{"d_model": 192, "n_head": 4, "positions": "learned", "bias": "all", "init_std_qkv": 0.022, "optimizer": "soap_variant", "lr": 0.00573, "lr_head": 0.00664, "decay_fraction": 0.379, "batch_tokens": 32768, "doc_mask": true, "z_loss": 1e-05}
Each number is 500 + 25 x the weight over its row's rms, rounded and kept within 0 to 999. Layers, rows and columns count from 0. Numbers have three digits each. The size before them is the row's rms in percent of the matrix's.

# q: layer 10 attention query, 128x192, rms 0.206, rows 0-64, columns 0-47
# k: layer 10 attention key, 128x192, rms 0.208, rows 0-63, columns 0-47
# v: layer 10 attention value, 128x192, rms 0.226, rows 0-63, columns 0-47
# o: layer 10 attention output (transposed), 128x192, rms 0.204, rows 0-63, columns 0-47
q0 113:534464480506521533533519509532505447497493529538516474547456503453497516496530552466485484515486512509496467517490503490506500558475482519491504
k0 118:519468492489491508507497459496480459505468540506518515515441533532491514503500501500500449561487489491527468532491506502496478522516539523522496
q1 107:475505523477537544517504496502526556486496523491548496554485470517527544451463476457503489510491479471467484516558490504525498495532470459513486
k1 107:498513483451508502539498461511481508471484568491514508507518457500485539469477535513532532518484496475472476502553519511517512512500520500486529
q2 111:503473499494499505479510527502512457481500447507505461510504503461457501516485502467509503513529497468459519517447487501528505526529536499490472
k2 112:481478521493557482503493514502448462508505456532512523505507490489447545485449506478478498519486493472472499487446493509501508507505520484509503
q3 111:522506463502512487505513492491513492509475514501503510504504487506486493526487541560543474484496457542525506516553490532487500455516511538453462
k3 114:520502538502487498487491491506494522508528507513592483494497479453471520509487532531490473494510513534522530530518485503546487465497501518467457
q4 106:480461521536499496483498521505506484528526450494536504481541500553517504480531509494492496532454536485508482491483504522445495533502514459539501
k4 112:494486482546513490500498516474508476474511503540476525551570509522477481509508511496477534540505557514521474513505501496493476497475463511506458
q5 105:533510520498548530507487505555531499467496509532489514472468524505522501494490542513520527508527542529494523503550526499536539516529505516497530
k5 102:482535525485516483470508529512510479505488500520450539546481530512501509542518543516482538511520504502488508521533554510492498486553470505476503
q6 109:495500441469479510523463566493506527489522466551523488474463486441500507541484475490499487492451527513496516489545511490482495500506519515464524
k6 108:472507441455510479489511566519544500479507500498492484472500531463472502521467495503518501492484491539526449528503497476524509471516516506417506
q7 116:486484528536526526507527470531532501484501487523507495500539521485492520449460512458551535508501513487541501475520566499491508573472483500472564
k7 107:484560500502492492518514471541470512482478494519452502499518501498495515474475465457522499507544493484528462517482512524548540508495494483494445
q8 110:504474524462501516499485473515513497511479501468510512503541490477473465507529513511541415465554517531478507472537560432496526493486490559497475
k8 106:495477504474496506537498480504493494520553493526518534464521481510498503472494470491487445455508532559463518480493480515484453480530503465499524
q9 115:489436548532480503531486478487515542495482537487482513473543494478511484482501514511489494495507510483504496520459480532498483468469498493467501
k9 118:472467504565480517493492487532514507486489516521448494498509502481485516506502514525525473523479521485519439515506505527510481457498493503485462
q10 113:474499507525509479525516487477491476509479520491491510507543509445535511534480496510445479495528483554471486537500440492485490527507508520519501
k10 113:492509506498467470520545474488443498527492514479526528530527495450529522514492484497520464482520480486498505493527479455488522518499509493524528
q11 111:437529512491512489518476486478521537498494484530517493497500484517489522475526519512501521527521516489529489496506526521485512497464519469445457
k11 100:465567500484499491485500491529506495490507529492512477549488497501487504499483531492499503533518540507517517513488471525498467494481507505500486
q12 107:497495542473472470481510501534455483471538497501524546484538500469531515447550483511490484482510483503512476457477489492514514463498524538441502
k12 123:515507516457472512504487521484446506505505530490516485514534543507504527478509493525514500496486491481505492510491469500490476510492459523483520
q13 110:488507482491502528515479439452462499515506539490494531488481471474529502476506494488523465494536542493510499491530479505517519496505481491462511
k13 103:547512518484500500528488497465496475506511486493500493471490498479463495487513539487511510481494487480527478504548463500489517516481526482467496
q14 113:489455482552559516500471482535488508493451510466522505488512526485532515488496469543499487516561486469496559504486463491513486530434466495500500
k14 114:488443497521488457499443526530494503516482514501522513452536466524519510586510533498492485485538515505493524518510442485472521503500494532485507
q15 113:471503472480508468495520540512473531490530544454490507478511519507524490500504542516476478487526461515533503510476499528521494520469488536495566
k15 111:471485490475540469511486507508501556471514479496523479542512507486523510516481525503480472533460462503568512522499551525504486522519494554520508
q16 116:516508485502535472474518502437529490524534468503524497558504518510506482448504546489510507488489513540494480452507505482519497472524545533498513
k16 109:498515494489517517495529498503493557518540485503523529515518526526468488479498506476525524488527536495496513491495469493455516455540498530513487
q17 118:504518510504490529549478533490479530470523476476514501533527537441500496491495455485529481480515543448512464471484532504480502511501457497482503
k17 116:500501455499531500550493483489472472480473483463534529541524503488499478487476519485481489478517494521544485477490519496495496489484460483536553
q18 121:532480471538495540477461526477483512496529475494502501504509531512510487498563498454505472476516513513532478537544467465477495491502551486527500
k18 118:489477467500502476516495511497515495535481469466488484507486490496498556484514509528510477505463497542547488510514482459469475570516552484518477
q19 114:492476474504469494497535486520493519496474482525526472490504484450475501468485535514449500531516496482500483472496483506485514477535501507524476
k19 107:515486475489493539497508479494536532516537534492478488483539500459462471476458489499503490504516506488490470502497479486522488480489472540527494
q20 114:486475504482480479494461477466463571513488484512500510493471479518515515515517505531498486461493498534487508478498467482510521486502499451479484
k20 104:515476451450479488469509486505534503475497482477506468509453530490487489540501484510475528473535526501475507467494512503494497447482505498506503
q21 108:479464492500449495480448514481524490498469513493475495509451488498467515446479489491440495532513511565515514506493557514493507499482513512488474
k21 111:493535471560451510466521482517508495452516446480515433456484477475505476503517496489527465522480503518469490460519534495503530494482477472517503
q22 118:483524547508475488473496476485475497505503457508510478503503492540484518512510496506517429468481534466547493472479495535468505493475493490498543
k22 115:510543534488473532443527514500472474494508448502520504496536511482492506538498507508497442512510520483496536480456519483491545503501479515526494
q23 106:473494478497491470511520515542497492525496499478490531499538513489489510474514525501493494500507524526485482489489513499537489510491517483506459
k23 100:496482473493531458488486444512506457489550469483499488458501529479526498508456537492505502484549496484484501518500504554504483500519531466491495
q24 116:512488462526448513484469497498470489492541477509488510442440522552487487536548466487502479514546469469470490487502537506540455537507496479538491
k24 112:522478503518499542536486503453509482470500526531512491484447513540462506529493461503511516532563496485492495492467541506478498503491502475484505
q25 118:491525480536482507503497501516549525511486505488501491553493482529530492474534518500482530510458496490517512492497526534467481442457520511540547
k25 111:464480516508481484519471501517470525561484486474458490520509464516511481484536528493541500495442468482537533484460516495527513482476523510528480
q26 111:492534452514523463466489494482512480468502533490576538482489485505510539556479519516486481471485543504522461482501467492490504531436506498521490
k26 106:509527520533516509469544525456496464517508514494507482531530478467483523546485507507509486503496522547462510511494459458491525485491482502528471
q27 113:475439502509514531517491508501524452473513508555491530489499452536518484529488498485491511458521452492499505511496504510552508543494502511507483
k27 117:489460469491517508523438505494496468490524517518497495476466499470523480524500533503564530498508496464494501493487524507512543549468480529510535
q28 111:572533504524483462480489446514478511506444483522490492546524468478476524493439500496504507511512500474505490494522484511465506532508534429484480
k28 098:507497525523504516495505504590526522485486462529478502496503469484464487463478488470477483531528528457518493502535478471492482516541451512481513
q29 115:533470484476504471516490471522550468511486489496518510502518479485515492509535536510488489478516458543503523498512546528506497493503456523520521
k29 110:514493519502492474499485481517525501523447499453518522475499513521489513514480520493499460492514485480504514516512495558511502469489504500515517
q30 110:528523522489538510522480468511484500495525530516477498478539434507478472478502460533502483512543479501461495471504497497489458535538540504539498
k30 097:496480505514525471543509516484474526514453467517430509485534452550507487514461492476502517523508483490457473524510498493443520493489503507506470
q31 120:532443504507503497494537479501473539491515476534500551486531513496487506476520470496493488481526495528493440487489502512511512500498498536472518
k31 119:503473501516538487504506502455509489496527488513450515509477534489489506519505458478517468514578499535495495487453518524492540469492502524459511
v0 101:481505540467507501547483515523531504478506530512495468490486506494480433483520495509513480482514511513541506493500499502487483454513484541511505
o0 107:510523509509514531467523484448470524498530463493528508509532496496475528519472485497467522487489472528476517494489503500499488492521525534541522
v1 108:526500511435502495510480519477475524539528512504481500508508519488508499520516499481484453510512509514503494492502507493518494479495457545491439
o1 115:477475537484452557463542527505499504512477524486508474461478454483508497466519468505495516503513497500498533549492509497474476504496469493507517
v2 116:494531483520489514493512478469532519503527471480487506516468467508502501490500545499498441555508498510474521510503468500485517508514512474467537
o2 121:490463480525501485483441558570488503536492477491534502478491485519528496522501490536499505461552508538446492477527547472521515479510451503506490
v3 107:502510487482473443442509490546460511502478500554519475462487536485492540475495511499454552486487488515490464503521504506495543485503527500493466
o3 118:501559494527531509517492488496552493532529456492537488560462460495548492525561522478460555487527477488501475503508506488520501478518507509478494
v4 108:489545457515495485521538493499499467535532521528492497507490508528520499474469519536544503523488508465429548480485494470469471526537446489497509
o4 112:504448478481501460500517522492521499470448519459476509473477465498487475546473517493510402479503513517508452521480535512507491487481538507459513
v5 108:440521521504505493504494518474518467520510517509498455489492490484486509450487539485508458476536488473427501520518514513476505479458492496481500
o5 110:530515506544525489488510481536534486507485525493561493502526511544516524516503532501502525486467513485554433521466511532517535508504496482467518
v6 110:492530517508496477530504482504522494483494496503511554489515520509446477511517460476551512509461485510484536462481509505521469505513477515532511
o6 120:508493452521492487474503493493516460515484520490468499515516492477497542526474468480482494526478489535494488537518476464465493499502502575505468
v7 112:484493488543507497512545453534497528488523486517513492500493535534507493496496495477459524509506499498462494560493503524451509512496446481478506
o7 117:486500516485537510475509524422530485495494508535507495476453493463457500499448535467535494481486493483555498520490495473519523455490503490474508
v8 106:495478512480475489479510525497522466503538502471465477477466482490501475475517480498512469492478551517439491464505471503529510535517523512475495
o8 107:515515486536512469532518487512485516514467510539556494505496539498488498498472500491489469504504518500550537497493537505486475459487476489532546
v9 105:535464486518509539497507502539489518511529488472482531483515531497515538488484477453513460493482490451479504444519479480499520489503474494528504
o9 106:455465451511490502540469505463541518516488481532501482455481481441492463529490505534501470488477523513519547539495464500506511525500495482506517
v10 108:519462498508516472513479454513505525528483515544482486513437522515501480535495482492508475498521462552536536481487514499504520533492485482469503
o10 115:507500539474497429472495502492487500515471514469504482489532482537503496525463476468506442483519568462514496479520466497492477498503497533540529
v11 121:473464533519508493490516503482487519495538470478483512476484554515487539486528530460557529461487521494470496459468543513507525438471493462529488
o11 137:501528488489536534520507526495495472496476521498534444506502468557512457528516516452520542481521492459541461493496479518494475535505506494501523
v12 115:490488498474473510525530554509500497460484524548498457503520486474498517534536492501486504474507460491490535530528511541457499531521491511540516
o12 123:520523488488509505537481487533543518496539485514519525516484475539503499498482492527549476499503495521497445481522541521560494484520479502478504
v13 102:482465468493507458494522442501471466500479471511494468457488451517469516482556496528490481492505515470499501534544525513512493485522525565476452
o13 109:534517520482487448502513548467550487465504525496515463512502511489536455459467483513484511545466485486499467507470507434499490462486478534529510
v14 111:528509480449542508497429495500493477541497444518502465511551508510490484496502502516468502491515519500556502455480530508494529521497488526488492
o14 114:505462508463445510461518497503482482522489512481477529469531493488507455479504515472487509473478479572482524548520517473430477478514507537529532
v15 109:457517507467496546510477487488513505469501485472517481465500473495479554494472522497455544495500509499496529493483481472508506509480492478548482
o15 114:507451519501483464490511537509483525516515523524443488512503543481499477487487491528452530536517528500557483552512504504497503505490489471453506
v16 103:482509527468500481503488501513470507516504553516495516518520507444490491487477524592502492492503542528504476474497532448489468550479536521467468
o16 113:459447457470501496524520499535492515470502471499513481473496473455482513466508507492463544540532487496551521557500454493534531472515495482540493
v17 112:471487494430484497485505448476549488491484501484491491513499456523522505433483520498506521544493533494486542546465533499509519516477485474522545
o17 116:491525518454507513528489494516462495485508507495484509486518525511484473490511503543498545482522517506478461503463477530485498519502480493469478
v18 111:518478549503494551493485510493539510496486471515539510491522529508528475491501518503499502591491500479439548479489539466479539508532535516501465
o18 112:480504466491533501489500483506519460480507504539485491528458508496456492496493514536464454492535512571480483572487510491488462490554492529522498
v19 101:489513551492539505481484526547478506504494507523513484553487492493468500479534532468505518487500518498516487540502481493485539493463474471507440
o19 104:483515484505507474489489502516510481475555563507479492436545456481522563530446502565483496521515533492503523499530480521509476482520514474475542
v20 112:485510527518492475506521533483477508455489518466498459470519515474486503530463500492498497528505510539546481466488492492541518516503459501510485
o20 118:497508513477498478502497504550484484554481504492490502530554445546465486551496499481493549524470506466495488560503492523501466513535512492543504
v21 101:508567516519523495515465490514475474487519551472505531472473473513509488508532478487500479506521517511481501473527486474506507511477552493481501
o21 109:465509487482538497493531479532478485471487461527524492507488484492499571482487480495478502506559522519483506512443524532462483521474467511463467
v22 105:516506511516531524514478493510487489540472490515492478479533534466523493452511519523483512514472491467473485524512487486524485484509485524490492
o22 107:490504480448447563467511508479516485474509557497507527508414469485530526471496500518474480497499507520456504500499519474517506495514473501515508
v23 109:511505462514498519493478488473536455519524499481513477501506503563506504483464509455529522475504521549546460475457471502496494505535504450521530
o23 110:492531511487493461503522551473479463507472508463485520479520503539463467528517497557496445509519428477512542507514489528480469511453518495521519
v24 104:545463493499497503564511496489502452474508476526495499526507527507479475495495536494504515498502471478478534494516488512535522492500516521544545
o24 111:517485530531497518474504496531500499517482492498481510501525484468509513495507487466498544500589441521480522496479483509498469513542491532477507
v25 112:473523515432479510508483500514506532473493461529470483512509484509479493506519506501498493525459468476487519512517497473492498477487511472460529
o25 119:502483514528491532506511492495495536458511523443496483518504505487527519490466520537484485489492509488478448484493490522515471518468495511533492
v26 101:463486486465502464529564513494513479534527519491502526484509514499540559522534476513524515481516507493481556516459525478513499478504478518449484
o26 112:467505479480492527508486463471472516457470483492524457556486512457436460548479493499508454517493487484508444492514492485474473462492475532510508
v27 107:495458536503476467500539497534487481512530510494493522499517501499465518473473517547508515485529488480473487478503505447462513465523501517497486
o27 108:557495462510516549475505520495507509478527522557489483496485510513529508506528497505508535522485482513528487507516489539504507500536516497513511
v28 108:506499534505516519478447504482480527508484521488494498470490496546472540487506508498515484536527505509483515492462513490496473507492494518459486
o28 113:460505519478562453490542500510527469497479487515499475501487498491481482512491506508495510479503531505499473507532510501533541539535495511540508
v29 104:511531499479503485540518475525511499486476554517457527486540511510550479481463499510512474467505460497482496546478513464479450498513476495528509
o29 111:515447522525498516493481526485507509461539528506479534524447445488452497523487483467468463531502484505536531521488460514486540527470495582480450
v30 102:452491472530557524462492481501556533491543496537524472545487468484513461475471474505493513497499511485507512508522492468512479514483539487567507
o30 107:510511529506419466516493451476496489485462510475487511477518495542520529519531511474488437523445521475453501500473543530504522525507490520487495
v31 113:479495530503471581498483516463509483478514506495458490498523488532481475461483469523478465479514488487500507504501523518448496482505475521507505
o31 116:462498485483494483510515478534487493535516520502496503491464474492473512465552492499508495495480519522513479491477502481514556512508511517518494
q32 090:482444484505459502508453476486521520531513483525514527487488496535525479509563523503538508527486478500510452512504567553528472533488516501524529
k32 087:534499501522535489508495509497508470531505485493527505479500516548527482493545509454487518550517516460525538521461490527566470484454488521502500
q33 098:497530456513507507448503496532492504474493473519503509489502488475525538493469476496470471512503493496482460481510513476483475529549472510478465
k33 098:495508536507514474513538532495468482472517521498490483472503491470529495492489493505508527506509513527463532523550515428492489505554495447494515
q34 100:545519515518477485486515494489471551502498508500445507460475499521497463504493479536469466478541507474470514532469479530473472495507472499476495
k34 102:459515477505464473469471489507521541472509472495421480486488485481476477489503463498561541493508476481502490496506534509524511472497461527473477
q35 091:483534474510502519512559485507522497510485468510492506514533508528546566518484564517517469478473540522493504482536507479483481434531526519525530
k35 096:458530527493511489485522500497509506539479499467515497482547520498474492502518534501481491491514528487530534495493477497498513464533508517519583
q36 100:476456508520489511486513498469505537544471509469498523515482507474495505502503498548485482505505511469471532496501474498485494457451502502452446
k36 100:489478509539456532507518510485493535493491512462526505489505534501483522480460457519483485470537479469508467466452491492504460519516481502472513
q37 107:512554505489506526529487528510545493514507479533517528539493471500469459444485529522554486514506446496465587519515501520554489499511521537501513
k37 099:491527484488499535514523519520535476493523441548515479522547482489536466498482501501494493506512489559460514450467545532539522515462507504494467
q38 090:488457480489495529501456531527456466444453508502509536481494477478553497553490501498474496438524531522500533502533458527554527463480485499492513
k38 096:478498508469480499511480479478524512516469495456488491496476512514474511553470492521507513442517521486475510473487510486507529548476474543493510
q39 098:488478465491527495547490507497514521487480531458494528511554501559535471465511534500490513493515502452536518508504487505529450491499489483500519
k39 095:453494515533488524566506515509539473496486523494518493527534509508519481485486567474506500514502519450525499498556534509532464461516504468506473
q40 095:525499510512495508485527506541530517511479465492510515466553522502486518538497502475485498510474482523507455433489502503499461519522522486490516
k40 103:498500520511520488416520460530489534540495536495484553512521542513482507519491489490486501456525455504509521507479553476493538491532473506465509
q41 101:519552485489481513505507494519498491493495563533529501510499492488497493478496505505503457525475527532527520517493559531522513465515474532539522
k41 100:484519500465471484540511501505507521580504521494493462501470508498527494506529494503497505492479530501476491477519513524515542487496438517530499
q42 097:486479490498509533527455500531496521497522476485534453543478480481495511477549503518461456494533484516471534511534484495511502493544536481523521
k42 092:478496444504500497471471490528522472482495496481501505523538529507510552505491492524501518518514513539494476500524505461509529470492495514482521
q43 090:518523491500513501501501496522492500519464568495522542472507498499522519502519482481493502478499483534481494533489480477509443494483481531512499
k43 097:505478507505458496567514507449521515508508521469489527474515458491515475496507491553503540500495493530504480508514505528542483502518480546504507
q44 094:476421519461497496514478514527477495503534520512496492510535521467507507482522487501519487544479518494484477502493512465500519432482536529466504
k44 094:509474500490495524475553506535535504482540494507526504466480501496490496523524516477519481533479509476540428514475506504512505474480550526462504
q45 099:511516511498461467449531525489485505502497497562515491480490478504523528573499505491521490537530485469519542469514530484478500489537496510500482
k45 103:536539466483483490537474538500470520498537492470548510488512510481504512532504531530541492533498517482543506522518526488516507499500490522499498
q46 093:404518536502482484490509526484455472477508541509487499527546476544511524492509519517494465556483511497510495495468479546526539491464520484528482
k46 091:471515522536433491524542491460466469517484513480480492495538494505483496507473447491504457488509557457523526480513486485493501465484491468497506
q47 099:483506494476502454539517516521490506505476503441495515505484468561504474526469469502475512500474470429490492477505464455538513519487520477522477
k47 100:502494493512509507495513520484525493560484488478493475532514532495505482528485479511482543473513482485493537522517534486499482527530470521460540
q48 089:543481521529488476514533478515558548511485542483512471496542501508469477519504512508520507560510512518453501469529516507494505500544561477545524
k48 095:473476518469494493550555485539503457453466577474496530486520480471486498532501507507487479506526486502500481530501503510487505544493499505514488
q49 087:502489540523499504499534488511524499477468556532502482512495519487460533516495503493502520525484531523512507517448500518459526540513525501513492
k49 090:551466484512508511488527517527471487495481467505522536470531480486485531465501508524508487479532507482512517495501518480505484475479519526502499
q50 097:485481502500506503502535469491517493484470550497509460463507495530479487461499529510515492546504480530528486499530494482448492481495522506538515
k50 094:492460523504520508506540510500532493511511463529489482457496488479494481468495533499453485476552488548475524527494478509495491507472535483498466
q51 093:512484479506539473489512495510498514439524464493500504503500508481526513486508501509485478509516501491465503502486497495511488515464503498493494
k51 090:469503485510529507457477516522534465493508416493543458464477522500491530505521483486492483498506466488513485540547483518519513504523518524511495
q52 090:500502492522476542538512541543516484515506547484498466464536499491486521464516501463486511496556552487491487504542528520497525524492500466515501
k52 091:512574491499483518499495504489538475542536502538536512492509511497515487539507495463547506491494493495527511499466489503467545525518511453483503
q53 090:492486522489500448538514560474517522444495470534517527461510513473490500474468529480519444477492487513507479508477501516458534518472502502466462
k53 092:511508509502496494535498521521472483455532476456515516479524471471503491493517486455485527468535471522484481468482459528508515495486483495496461
q54 097:482536515467522509509497521502516485485550536478517525520484521472516484520495503513498512492419497533490482522456499516487518493539509508508506
k54 095:473534477505485514506510487482512482485468484543488487508530473511504496479482526466513467487514516504555465516516523518505498501578471469490510
q55 090:552506521552533490460520484490503489526496482508495485482467574467497515479530480488468531477540504518481538494532477475503489505472486467505492
k55 096:532498473520497533473501493530564533504509471492515525479469519555509489487507461519469482505508536482498544497516478466505525518535545500526460
q56 094:512511513476517511479522505462504462509494555471501478548469515492461537529519446466481528485516505558503497531507520504508520507470496520558457
k56 091:506486503467512437538481481480542486512567484506492527511489503461494532475499440481456487562488502541480474504529464534463483493527483493499485
q57 099:518492508514507487514525471487469515456498493522489509512482468515486493492456473560502528466549502455496515491537512506502460492516465512489470
k57 095:499507509515531522492484494524459504503497500521493479473522519484529478478463463543478533480491455453468515465466491518495480467502483455468533
q58 094:515513485484479527554503459483451512485518497502547526518487504456521541453538521522509506473468493520515526499503519475504507471486495534487504
k58 089:510483528509540539524527505503538480506513573447525520491485518515525492487507546531469504517491550523493517505416500507526487486498510466512500
q59 103:521552513494506496542474468505493519512536494532484455526498492489492525437453508510531541497495508458484542512492496483508533508448475495471481
k59 093:479521513466528514508474530495499490486513508494505506562454492508463471482512454516513515506526534483473492500505503490484479487468484503510493
q60 093:488480489481536495521516485510467489533495513535513502517499537480488531461507521455512506534448491506511462520527526557492458501492519492483488
k60 090:493499524500514492520514499519506516456490533543494509523506496466500494481454566480484478531521508536423491534499492560525490533483494508483521
q61 089:509489500492438466524508541543479504455480472523463500524470480444485459458490425520505418492493482564477469446527477481510476494493493496521491
k61 090:510503512488508493516502519480477477508495483501497525465501519475437518489544442486498503513540497497525531498483505509498527485524505464465547
q62 099:490537504508489523518518521498515466453503478534483518501516515546494531475513472515494504512503485504515542491522516459530517498506455553445511
k62 098:506528496529475494487476485469531489489525463508530505499452473508518480521480524509493521513506524502547499497532483435516552519492512495497467
q63 087:495515474514483540449498527494486474483488493544500467478485492495473484485469522438509482504496503486533487474516494507556495472481515459513520
k63 089:504473499502506483484473532503497524469466484502487519478462537554489533504460522480488468509476504515517486468570548467498513524504475509475470
v32 095:504462507536470555518509489540486548498497512442472526459472493485514465443485531504506491501519506474511466478516522494515512472484494487513486
o32 093:542535494476517499510540505446522467465498423543526490497485485532546526547523498471501531453508481510499540506482502499453444513469510492503482
v33 101:482479555513513481526526498486447504443521534496526502461502471459504505541506490491520519469514495521482541520482468525487497505525532441474492
o33 097:470498486527481488515506522475537483506503496497484463515508493550528473508507485511469500532466476465502462426504538520505491521516502567513547
v34 095:509508492489528509474537507547493539470496481449491523476500524542480447498453487492551517481502537500496460503484515514519508468456565481515485
o34 100:499489486467481506556492516474509475515535521527506524486510522504508522489489539559454512484518470472477523500478506525512473499481495498513503
v35 102:577547482498534509526514509493511499521501484472556497502521522481502504543517507469530552505541481512461497536534498504473506517504494458538512
o35 097:406466533478511527527482491519496524483484505513504486489498473532504482509486528523489483545473521463552476444458511511542505500471529526487493
v36 093:534542504517471474492513495472479522502482474483525510513503531493492486516512501525480503509434518453516477488535515503541509520515474525468508
o36 090:462463457496496526490529501548521534508481500561509473490550501521508519509486529485500507468533525519491537517474503525479477481544517504520514
v37 093:487495526490476551469493507536496451479530513556485483496499494490497506470506508498490476434514457446489503503546506497465484502493498515469470
o37 094:516481467490506471454519476422507536492514500491498460540466498473543495527511477514519522497470492539498547519453529537540506464489519503519523
v38 089:456477513486502524516544508547493485496499501493498517473490486507467468508457479496522509498527490469529462485459476555530437525492515515510484
o38 091:505489499494520515507488528473533518563530510516496483551485522533539495479515498475492512526481523480519544534494490484539536501514516488507492
v39 101:519490556502493524486525553529489471510502509519537520495537535530530461506466461526468556475510491480497529540475486523521475498506515515478543
o39 100:468490473485484508501498453487568522535522504469511501488436490473486519467516507500506477470496528496489452486469596522517515517488494532538478
v40 093:498432512518480494505482503524513522497516492539486510470509520527574500487513526472495518496540512492494522497456518534537519501470516457509469
o40 091:484493510480506541457484522470513518511495549505522470541510501487482485546449447534513475453481501503523476454514525480484522519541521536555494
v41 091:467473504563490486519488504509525509468476522525470515510484525502517499449491496498451538496500503460512501491511505520529504514497539520473472
o41 091:500509487468505557460550487474538489516553481492508488486441488494510488521520482477485508456506475557494528497510499468466494489511499492489512
v42 094:455475499474490489519531514475493506520533472508496520457465495524459500504513471535535555529478526473466488513473469483498477522534506492496464
o42 095:533523492509502513474474443513497490504471507503512533512533506509519520495565519442490452535481476534515431515508540516532501508452498485507523
v43 102:479495479485488511526487521473509511543490498459522539498519517515518459513507507531476483542478477545515529500471532508515492474489502530491457
o43 097:516517506532519534488503506491478512504525501520481495537437498465522527511517471486530536492475499477496512480475463492526522547542519489492461
v44 100:495480465483498540519496511441497510481489489481530471542493512504540529519460478498505512492494521524446522489548527487490473467527515497491509
o44 100:484529531496486465534493474550490520484511485544499499506468489511423502498495523522504506543526476498535500513477477508529496494469478528504461
v45 093:479532487556488502484485497513493488520503471453527473510524542483468470529509513524514465489489430503449508514474485513476491515561550472497524
o45 096:490468467435511562508491529472500502486511559530537502534493431487533525488504506506490510519479532507526503491492494474558566494496479494509485
v46 081:505484479474512506472501558474495498479559514482483477518495507541512468507477481517485488556523490528520455506500565482491489487517507544538499
o46 081:501465542494498510489493452522495516526466494500506522478470539480518523473513500482515449503417483468531484534434466487492536479480496514507507
v47 104:520516459522471485521523487508523489464476495492481474500505486494490470512530550559543482485458487486524453504541460537486518532496507516486499
o47 101:480517509462496492464496474543481483501529482509495493499505488488504546490476502511503489507503504514505556485484525529514540518525487521509493
v48 095:495506450479478480476515540504520488494498453506496476501516498504477465490501489504516483496490494484443554502457522495493502526497517507510479
o48 091:496521556491495517506508465511497507483544555519501507490542514513497545464473499549484493522516499479533493516542455507491523475467535593505498
v49 099:527477465502453509524470508505480486502514536520479507504518511520484461489464529531513481467460513470502497534510486460504468501522482511504489
o49 096:511516499531504537458507506518489497497500441531497479518495476518474542535503527495542525521539474501510513496504536474523530541468507485514532
v50 095:496488502487512510505513499503530468507511479493516524507470528517481468501480525493518509487517525544534477449481487520515501493492496467538491
o50 096:488476501480520515461488501533508506507505527485488469515566447491459515522497509475472493523492459454489517518493508520537514528511499508500528
v51 094:514536476497487513495491535505489516491528528511498508497527482510477513518482520506522503535541494526459520522492532516483480568487540521511504
o51 092:503458504510538477495479449494518481516487479482468475506494492457517468479527475497464493446428486512525497511468457499475495450487462508522503
v52 100:502492514462472527497474480482538504560561514473460453519480473511482506461518522522451479500506521508469478461543544517540531507487520499510495
o52 094:487433493519521486502495484517508511495444487510534489547523509458510525546469489499556472505496483500526534526514490527500442491503477512490515
v53 102:483515495518487491475508511546466513494534540517515474468511516502506500483546513547477529507468510498512486458497498532553507476503475540466449
o53 101:489501498468523517493487479501488508545504509498518541510503479468541516517449501498527496485459450493472568507460483484500510528546495487512507
v54 107:513479492491539487483495504483532534550537510490531514479507488502512496490477480484511530500543504448495489446493510474510493445485507519509492
o54 110:483518563516464499528522519482472457476531475517491501452468497522483517466518512507483476536492514519486462515449500498484508488487501464495494
v55 092:511456474517467532497526498532507482481545530542461483555489477530484465505482512426463533505488471497474535492511471538516478484534501508520499
o55 093:504506497552498474475538449483472482484523485459539487470498501474509526497541480505490439513516518514493477494460529482484486541462478517474495
v56 096:481506544532488522503527476449523543525501496467501495523516489486510492509568521555467502459508531471538497512477475481497573461523475495512479
o56 091:499550461467456501527499534538497492515497525505515515471542512470514521507486441534528498517504525509431510476492505524511490528543532547479495
v57 091:519490478492475527550477489494509490510491484488463494473465586507530510494518480527508497507472504532507489477519535497485462505516477476487522
o57 095:478543500478541475496512479487508503481497468510508478511494452515495526519452511437496521502495508458459468511498455470504468488482509508521471
v58 098:478479473543490489496535468476492488464461520551507473495472471508516538514463517475509484515530512463461481499539494479486439498471490515463471
o58 088:525487541486492500518500493493549511499494450478498519510498495497519486524565480495497479527475512511497513503521566531508506487522515459520494
v59 094:465517507510489489477528471528480536522524479499515514532489493502486513484464519506503527451504505495517509492451500519563502495509497491492482
o59 094:509438488536484529494482510493520485470510520502484490493507492513480516512508483484511489529502532482492495524526457519459527520527504502531491
v60 090:549514480516472513515508511481459484499501502533502531505531448485492513508487539498518505453467481467499481479480506565497495461518517516475449
o60 091:484566492508503492452479510505540518492484468480543476505433533518502501485480520565465518503507481509529557485506469468499495510517491528507458
v61 098:512489519470502557484508479503493500510505496481496504423517492477490490470451475508499499533504482478483510539466491558515486484457550481516511
o61 094:514524488540516488528509527470493484510466429499507503518480526503506500511575517478494506484474531507502488514521491489507504525508443492482461
v62 096:515507490510458483543524476491515479502496511477506442570513485474471491493551524486513488469483421519456473512475475465498504462483508510500528
o62 095:470501469484536506449477526465483496469507531526516495499518486493518494522506497524534466501499529504484506479447508502517483507490552470491513
v63 096:491494524493493456520485450481496483444450546498550480440495460493502498535455485514502520451514547504517496503511507521483529471496517469478514
o63 098:519447499519495497499487535503531495549530467471453493467489527529500508514548512470497503522495482490485500492495463494512448516520460463511542
q64 095:488470494470492498513478533517501483491480489530520493476485497508542511503473497481529531510529506525519526515488528521438466474402507485501520